Each number is 500 + 50 x the weight over its row's rms, rounded and kept within 0 to 999. Layers, rows and columns count from 0. Numbers have three digits each. The size before them is the row's rms in percent of the matrix's.

# layer 4 MLP up, 640x160, rms 0.0615, rows 317-337, columns 0-159
040:471511530505503493461474538479552454452506521440432524417498504459449512543420555501549518432488476551484486528563496498557457497452475475548637511476433499404561475490405491508599501523542519493550491410503505481487497523506536564509482536530496444428455511503548519541469493442496451565512591455466514510341420436453467459547516485515530501392493496557486467557509444514415468519334487471575490544547429461454496545521485539561505680453519445485454499583354570544484501477457533
031:470500484469469518422501486500478531494532577562531506453437451487501628519478453475432471524520442521496581549531515496466503550476482561472379499459520522601451514477471507477455486521528472469604460470506534559515444455497565478522529507478401523623529516441488510511520501552541470563469670563490498508481492399511530534485424481516439497474548448434491636480486531525488518488563511566379505479451539460524509512395609534461530582525474523498365533547447367487597433517546503
139:567518445501505564470457403560419497493552563540566414495504542504509540560457538487588522510554434515495543511487533475442392452470489542434489555597511420474500580537466429443519470478517478450432471529502497548497526443586454515479473493518496552456529513436557504533502440569580490540505509484544406418507581525442507525648513496579588545564446660556517467450480469504523523427508472511525461493448571450523430522499512537529565550587473576537467674474488516466535477518498528
032:503517463506527435457494484550502464634513574497471493439491517660529607577546442489456505519550409452551492506348491515434478462409496532432473573530352533463556454436447513528527492455531456523635515469552581516481522460564490386508585483480522563525508545469481498531494485532516495475434607536563489475511409459481521418549496448515466483559365531534515435503463479530510517512487479546428485458442576482567475465501597509479459502511486564479500509510460468553493492527532537
034:479500588507462493580501564467532417532518466444485536521517487481526511513423602529509459422501541368526504541499464554614498514480486484536516440419496506498557445550441451529514543432488485525509506516516496476499536520485528527468555480516484412557462460539511505485494491454498480525469491486493544509478478457485507521473517605496529496439494498515539201548507446505503423531535515484523454527618468513491533529524448409530479658441537462442404457411437552569536459481550498
234:507508298452514512449465611623508476449545507463424448491505575507570481522513520539466526567577497602457490527492562469462461572518441530510518591480464514544403538499463459539503436513475459522497428567480492470459547449616535467572489500466373571460564501453538524475468424464582571455450478427480463543504528582490459529501497500453486449505542480553630506487515464356478450454471478524515543467489533566545512561536510488487549510479456592551458491495462568551478523518445496
219:442520327560440451444487479508502473511483468439440439497544505470513542540455530577519511543591498521485446456458582472525562561459532564466490494486529478539484577515503500459534382482447445560560483415441527473425457459423596517457510544463457503517481455464550566587508514554537468449455523421450534505487535493436417503412465426504603557492383619554572513539599607530523485481513498502457506500450607576566431482428536537486445497458494572508506474535504519503469515538451466
148:518452467525539495518499444590420464470472582487456539488487512510475509450502450597531594488585494448483457448487545456433427478426497506476548542584463489603493557465453544464437505490374482511452553496456489428529485496603411483544480450451462546539503575530504535561589474540594548427472479515649439425467551487568503538508424464613458511437556515557509505565488533466577486466459456528530547451506498499521496498401536542495438530468490575574539608456491533477424549512597534
155:536556465514609583544465420616448518510517594556513397495522485436566535560511505585558531574549416465524493525508527463400435505482477558444470543549516505464525571471528540422504506483480490465547421455486520510524529422559388502470455410413544556520534565532581557556556417523527415493475534512476426440518546459474523530543454500593467590536480631465539518533474534455558523446505450573531454558439561516541485524475595446476499496529429593480474599477506463490488487518496508
085:525535438499532471478530419622461524477534520535552453478511570480452537510563462543546562536586428498516552474490529454376470476468538570420534490574366429471495491470527539460485479397511490548476518448460513461462482496610463462509547459464465600462535603576503530533498478569522464426465541520599436442569548475446543495563450433552489545572511571516528486431482529484487548462465515541459522468447601534600473494506594470479463453538429624525560585555475466435530460540518484
037:506506495462525474481523476548510514647521503471487475607542504554502523504517455479468499549518452488470517459477516491523503475513509495468454577482417466482519510474548527470629476581485484480494501501499417488480504532552467195499477493456588530595497502583511514494475465511494477500511531497517476488493493518467499450540522468508465492522426520620438343523459516531473508486584522485484524502437488499506501491536507504494486433508503536518546515602332495492387606492567466
029:491520469499477533494531459490478511525427565507566517506494513649522464523589521494534558521524510525482547497522496505446499545458464557462398527572542513463475558434405505551558463502526512445421457533525572516511504473511489582517493520511518504572548537555498451514574527547545527458548682494570484505469552423562559472500480541506511531493491447571562514458533503472544561551543536531506506501468533481512475442455524471357459462547479516498463528221498466474611470521461528
044:538562421491508512469544409570485513630441573492563482647492505569546515500576470501518566524530600492422547481476533448364480510502489563455488476590498507575504525488529493494467455504520515567544454469488372424538488471512477476566514557477464541494503550608509537494520520553560521528507489544622457468497528429547517537505494421567482529543503520600506649431508572433504537548551503587443541508402529528545490453513485460577505401555465549488521534445479468499554464525482512
030:462511478483552493511480482531537567593458438479496502722502479511519607540496514506455511470503383525569497500510477472495490508412503511435528499415435507524513485518562532444369514472493482499561502511488501510490519517503501359494569476498513464446478497391521525509445502523476455510467585501532473477457424556484537502503504452520592490429542539558513694550492478498445351481540490495479483504503347522531512565492457551443502572513483479480600484469464446467444480493511518
173:534498501543479490491527430584430489477530530621509408575469611498427497507559454477509583488522526514447517444492596484459442484513496512478459452485476501489537583434515469483489475497464545487520518579575484405415475535522508497503512531450498442538443583527501466480524487482571413504419518497600489367538537492508510525597421498555448586467555545421490567466468456393545484518552621553541407404410533563559534475455579500479421493536459529487447519515448473505484425592490554
200:497526347525541485496529457537562506444528498479598433510620483509500458469556516477457472536560513521529526544474473443530443547484587495497505462470408449507480433527501492491532383419481526561500522437464522505535529454439531523426538497542619515514539554483460523567526535484495453482431521571441605515466474470423556504514456577477483614501507519473551527498559581381455503481508469643539578509470448575510554542417487449467385512492365544571494483502521503468515495420439505
192:482486344599513484452508418568507524525540543532514456522510421467563536490474509505517498568465482436504480548567577473524532481389562555488492538565455523496514598492489523472462441509451557530442531502421509509410432464490537488387563413448464528486538459487579595522513500504529503479388548450523492454488508431527402491517651454485550523517458562568527507502546555468530477500542428538502458482536531605519420500440463438524543534420423565606474531489439432484601516507498547
035:481508492508502480552480521559534570559504436483447485516457448498480617489469548500461476554485499449469478548723510465539523481537497483539402479450424506619465458529581494499558545507519516545621531480488447500521486492489499489522485515506515484395496467608514534549454503500487465548470349533443502517399470530511455511484459474528419481410491523371443468512482419538442528462512494518440482497509429492493503491511449622477541666456490457482578494440555538536528482492487438
033:503491522453486533456502493460516399562633523493530513358539523546479431541493488485450460494462477567467525533598540512512483442601520517481438526459481517352485558472528483417548448570449513512537462493444653542504523524526531447546552493467548502542450516471519541424557494519471490496519543499493466479494488620503441522499517449523535492402445511443451620444476662475540472463414496493554552510538386483500505503492514508359488565502520494544476536460620474517545510491471500
033:464499509519466508489509526511500473367511495523464509223474532496481528504516521493506494473533438486506520503453494527552518495433490477526595528492539475509480473492502480541493510484514548508556525544509592511506456497472502493465476503483445471209532475518474477546495519491506479534505452525428527512568539456503481516501455482471511484484566501415531420541502445533462536459297494502505491495551554499510488530481524536575482450473514483467602494423596489539534447500485486
032:532538447551528423468527467492506484516390478503496496678458489395549495550573471520531540446529464459547498477455486458422495502329496480448629454539455460512534476514530499508373526426524520525555493527496440460506516473485472537476505489505436476449516506412481471524477506515501489536497530504589501483364545518508537506475527451507582512529510534523552344492494487451473428481455478512485483479476471555538479457516481450524483441521481494461673489487335517483442442508410498
# layer 4 MLP down (transposed), 640x160, rms 0.0353, rows 317-336, columns 0-159
014:404470511475482504497513438479469572576432473468451458487511457501483490519562518426494532504550469491530531506505543441363520528571588436536468419461506473531539500505606528556503546468453502421446483435354508432573515430564442523515481507564484528435491535584450554402524617553455502555556494557504491594481509561442560488591580551463429470542471499519451563563496547458437526445478486565518419482539492517545446516503552527500472558429541481561575523537455586450441506515382460
013:508517510522597463575509631450531468532526554528479569525438433485558431523400533589509507477430546459462480487581539517603369458490465487454501483461543482462492518462498517501459591502490553559486541564465509509505503498450537429489480455535545541445427486435483535482513507424608546547463461439515555583457481423532524509401467552426523451432462468504505509446539504556561544449537545444455463550447571604542558513508470511513506515461385592505599581513455572480563449440550418
174:531460490456454497567523536549556482554501470448523490542540509473514580464479456565450518445471506521506474510457532444652566554506543519494538476455494562555527458476502429580403535435482571541595628469538541479503474486429493467511547587478495516476500419586479547518458507384342457460434538510539585554480453528496557533432485538470390429479506351528517571481466546591531462545527548530549509526559425496420506459457440464498488528462470427554527444536546539509527448541464489
014:559485449600530580451469531436524508514585474514530549477509557556411483549500434625470422380503482461511515493488444560522569426457417661379492550473489510462494493535429516490472564515431523529542594577582583538502464456525350507499431534393524513576536410474590536526505515510502439538508525475472510493466504447506478428513480452472512489469575488516472387474505529501469516472530545498474496494519481579514495499451518398484500402484526475493478489486534597458570444475477505
016:510482415458427482510487409558436460534422491463454427460449526496411526452484517506496490571498513508449479457491555424364514532446578430584459413477475538462519479475549621503413503452486566508471443476391500477539456461517474522486506450564493582481525650489501513472580551470513496463565525471581539503426477548387511444487607493552408465436491501510475524553490545429415553506417400512438447487560457503489481535552506512551512513446585565492516486484428468486460573483455509
213:431465363516486529440522405539484518511492532492493551522456534563488531485519487515499561492462460477548477481529472452132508446525547498546504444471530492518513579451562503464525507487502462462473477510427473510491503534528458501457512488522609520526474464542431470413504447558511483468516570451531518421582477496535547486524558496544510481522464578445408517551449495465498536581531523466504520525424521473564489502511561511467508498527511566477534508546547461542520514591549520
213:474551465488443518491507447588463456496559530539441547527408449506394515522452409548454521483497481429529465528573553533349563453561555400491486587514508516583482504475546459552475584503620476443417488546552569526371487526478413490540574427612510540461505498594539483506496511553558500443448527493546518463482528494507525444448540508474524399444516494531519492461477460509481562521551480502556583562402406461573506438503520527506528547480480488520491416474498583554424468569536515
166:517528485501481518493506505607631494511517471490499434477572546484607500543534519448533457525420443538542533587482485448601566533511578479544550537391534480401468376559509471482483525498659514475462421484477494549533467485435606445481502538524454477442585424570497454483443569430397503500462495469447569440495569450513502616533599493462498509491463446534521414480552490488522469479555556471559499509598521479492456516504481499487501497529592442480443413458476502557491538429488472
249:499473615451482475538541510422521444504506495419566533467484493460446469434486526553480486422494513511525526484484500527865514497521576477535493496500492536572498474487475438526441518524479517468514572523528497525459476506435536492524510542493496505489540454519504494478505572436428525492463485471490565612462509489557568530491572480461479412505537396526489515482503447522544482451526468480501506515646467449451530429480409499516521534469503426517499428481517471520441518451535534
048:483516469552480575494484585523549470532558427496526503515559461487454472564451495522472427487457514451523486543449500577599523469512521452453481526448579499508430470427443501547437561551511472480464510528599499586595492477523570498445482603372522422504496380473470504456482467493367491514397514532473589457521466477466573570495440564471498519492483461520553455437498454538526497482510587526447536608492510463458546440463446479505563515558472322562485476414530489565528421445525530
014:504413493524421487483549481393551461474558489492542503463584512501417475427471474531469493485504522510487545564516421607434598538491526576452543553442515452529489459573418426476453396469450538473500552496597511478448462484395366537446455468470554421574510413528444429534443433542461494433437475476503497433545512458463457545484492479470448591472555508447488444470370420486478420492565472569556538567448532488443529453485561531469474478504504522537444510458523547482577431560533479
014:511605569536505578480560585455424495458450504543427492474476534460591525518491516560505499424471503450509538490432417496495507415506465475463462516577555519425471440474447487500471470512511500492470544458470504621478599558581531449492479504476552503430481474342604483550459527517509514480533552467514501442473460417573464460544390511467616432486527455476492409480559535609511498431513514469503468543475477465479482491464437510499461417439353516446451402440472529487509407456455499
022:557510618515565539543461530499560449445477434485524531526547414438522485555489431460504465394444453518537505489507434538632569386477503531401462626544530481495364446458478434453529519517501419505427554532517435562536527457493559443461417493422521494447557415423514501520415495463462433498467491509474457509523480494515559460490419530482548470537482471489518422476527459556569443492496559479513480489462468497483508428443452501473541478531381450454491458412530607506506392432520479
015:472437445415527497412465516467546470483476478452474507540492399466506510555453390491403487527513500471472524445605586433486473549521575474493533564353506445546460497553501473473472431502421464444488458471463403488552420502439500488483442519500537428482508436575509539501489390514545485620487410507445500528585532503459477522430500484382545472477477431476471540544395499494538514541523549425541497495456451549411572509455471421428533458508452429544565551504519541466505501375539476
198:510465377474503555520420507446472519528417473516505575441549503489577468514453500514517490603466447551488497511495455448308464574502489503435498482527439500551542506560510560492481576416555458507513505459469507646608527491432496490496550474493544550511529530439481495503450508477365492508525476544465488542523514588465442491474552470480545417527476525520492486497540553524464530473506352489479584643485556468525533482499436498565506489471548435564502416516585525487452548401586526
208:458422430440485430470551441488466572568522503519510602531429522534515498512490461437557455512502486585457417536490551523666534536484492517502499483579506571526552587535442521512413574580478498459474491509506506496465512563543457484466540532488419565483488491544603469512440496508420555537477510522467483489494511527615404546592584496432533388505516502569451457568553453495497501484524418432484449528499509355405503503560392502549540470456596460485465468513538503579452451469511489
188:467451418432453475559547480505537460526557509445506576526489445471361487490506532496528455359509501571526522543566445623528493524572527478484548573557566528544510498453580474600504546437647450409455473514498562550538549463406467463548485490504511471513575458558489479589504555497422519488526526486488515501549473469511506454427533486497524402439499433453468494494455455506494604530519399430502484607476481386514469490577453533490493515542568506438456379498537553530469491505543479
015:399486496533566504574510427675553450526519469420586478495498484534439558520489537501453525494511467561528525486498539514488507538530484534514488572443453493536527606544529566504558598583536504615473518580435546467589433453499400582525550545529517518559443489623446525502527577512514473497435414542416504555488478531447546446513518574447491542530480543490496533520498457504527521478480495505465480505585611479516564493528513470561625543528555450593628484510467569454518541483505519
015:445477488377523441524513476516534479505443543559475538529619463534502463448513508471567479622528538482477530518523531491519460520542443357505541423538509483526458473517440392432441381489529454400533449485547535488444569469388483463476437535432459443482482441489352504545493478502479457477515498468584519506457558549524497554530505455539471479450457443512488494484397624545555411529481503516480537490465442533523444474507507547512474606477434540458526608521452390528441513524477433
012:476523380598490441527485500485498500539492480479508536460481501512528453517512545501503492464512480411542449535382509446436480478509495443574475376454421489434474488431596560534495610523585550577461448449546513467531455423577492524650514470549447577503515605500480483442563559360525512482449439530587564482408372410471528454459467513527513506496481542476439504471589524475471528451367440501522481523467496451526504534545534529496529492517456478451502507518460529471486588449494505